config = dict(
    vocab_size=8945,
    activation='tanh_gelu',
    rope_fraction=0.5,
    attn_scale=0.125,
    tie_embeddings=False,
    grad_clip=1.0,
    schedule='wsd',
    batch_tokens=262144,
)
Each number is 128 + 24 x the weight over its row's rms, rounded and kept within 0 to 255. Layers, rows and columns count from 0. Numbers have three digits each. The size before them is the row's rms in percent of the matrix's.

# layer 6 MLP down, 448x896, rms 0.0577, rows 418-447, columns 280-335
100:138111158147122123135060144165127168147147122107132099104094138114124108159140154136133078132102135124102127162158150111100124112100105128156121154152112101139111135140
095:153174061130091163104137162091133097138109115102116107121137133164157138120144149141069136172117097103168134141128124155113125104096125168117155147151118067132099176103
110:093127124130148114129113129150050112106056125126084167125130112150094153081113119131120104136106127116146122144103142168107126134106115111132110146109110165104090113132
103:136111086112139142149119130131132082109144109132103136095100122152129067098121140128109097098091101108154134107169115106115111147130132116130111073133157151126133164118
103:091114112132092135150170121087173153094126104105127147131123132117132125106114105155092134122100123100145086167155106172166147135162139132135133122102135119112116111106
103:128159107153109105113108098108118124135088148125106102144158184149086140117131114137145127143104095089145141106121102159079172098093111159135131140126114106100100116122
096:065099130126162149134190161144168157114135132117120145131129166129075088144124082151080129166105130131093114083122118098114168133131151098124118083126098137140141126097
113:128125124129149134107131161159137125133138147154079137061136120094141126134115162122096141112135153107140116136147130151129151150131134128111072135125106127100159098127
101:156125147151135081113136166157169148102128149107160101143105141162115130087111145145140140100149078075150127143087138146085142104090151090130127103095106118085123116121
093:118107113137157087133129145138132143108126120118130173129104110098139106087147127130132156118148110167101137105191146112129116118135126117085131114161133122099116161143
097:102109143117131155134175133135154144118104112125113102109075112141163112107096163141150120165096136144134142152129143122096133142104085149109111137105112104134155153106
105:135139134133142088098120107076111148135105079092141102107128130112106116152142101127116143138147099141110116159120123068142090141134118161107117107127154129151103119127
102:132125153137141107129099112141121124085148111113128121105170126100154147100080130186089135091132127121074100117126139073133149143148121119142125100145101097134153094101
098:178092111127165117118118127078094146099106114115150166143116101140112168130115127153142116124119110106129131124093144105119113127091118140101150096151157138143112176164
102:130109115126129160087163110176085156115072133117117138111096131103118124134097117096127105132112129160128159118125137123126096115164116107166110112115160122145114082110
099:097124132112163115080118133122141144129105123149111120107140109141129115121128135148124102076133158066102159165150129117147096138132114075135123158154093156147078154144
103:108126112111163120100100139089137136080148167135111113117128113118114137088148121104158149110139114124170115097152116165121162119130104117161094102139124118098132178126
094:078148155144073109083132120067134143122153120142130144142204099076123153147150143139108108149163103115139145119148084159155123138122154152134118114128148132136110112112
099:080080142120118123087095146165132142137080139121089130137118096108179114107125132138106143157111130139075093146101126093081121116158123139074107162118157148105151114172
100:100126109153166109107100117157160115114103135123118078093124135120162101125090151119162076088119117121085129124105128101127141173149120139134112089091103110124146128122
104:117104129154163141107140165158101132099118123113083082108109166113120112088116156135155126102129166112146119181129100146110125131098149156147108098133136146096128117099
096:116102112112165134130175113178078138123123106131166079146102109182106162149117090131127096109108128117119127110135128090195109115147063126157143091136115115148130108086
096:120137155139114132126140092122177085144146124141151146079130067126155131081115159114138143116098161105157129109151155136145132120132134128161128128098113119095094149118
102:097121084092130143096181099138118129173127116099095154127086115097148132120141145161117115123134091072105095150141133143111115116103131131147109179135133122144131120097
099:140157172119104147146144138153161142109143144098140159137122104128105117107107122141142145150174135106108147117144095126081127106125098071090121114123123103119155126144
098:102145098123130133139145149149123104104097154128128091136147094081114150110111124120166143124106131090130106176135127136163123124117106169108127100125120113139098095113
094:131134128101146095114165135172125145091105089156120131112104153123111119106135166142114154089092117114111123109120157135122144130151130150160158128152114166096123132116
158:091110095125121135137113119124165116079091113144198106194114095085094147152132069116154122151142075116124108107143082119091131142107101112110205119103117142186153082142
093:141192127103112091145132137124130127128118124086116149134118104136139154103100139136166159149143120082136171120136136073160060136174124108122123103131145100137114121126
099:126122144168107138134124106141141119137151149150132121137095131131091099118125150171108117151135100138111116095123139163159109129114106106165120124130106133121119144116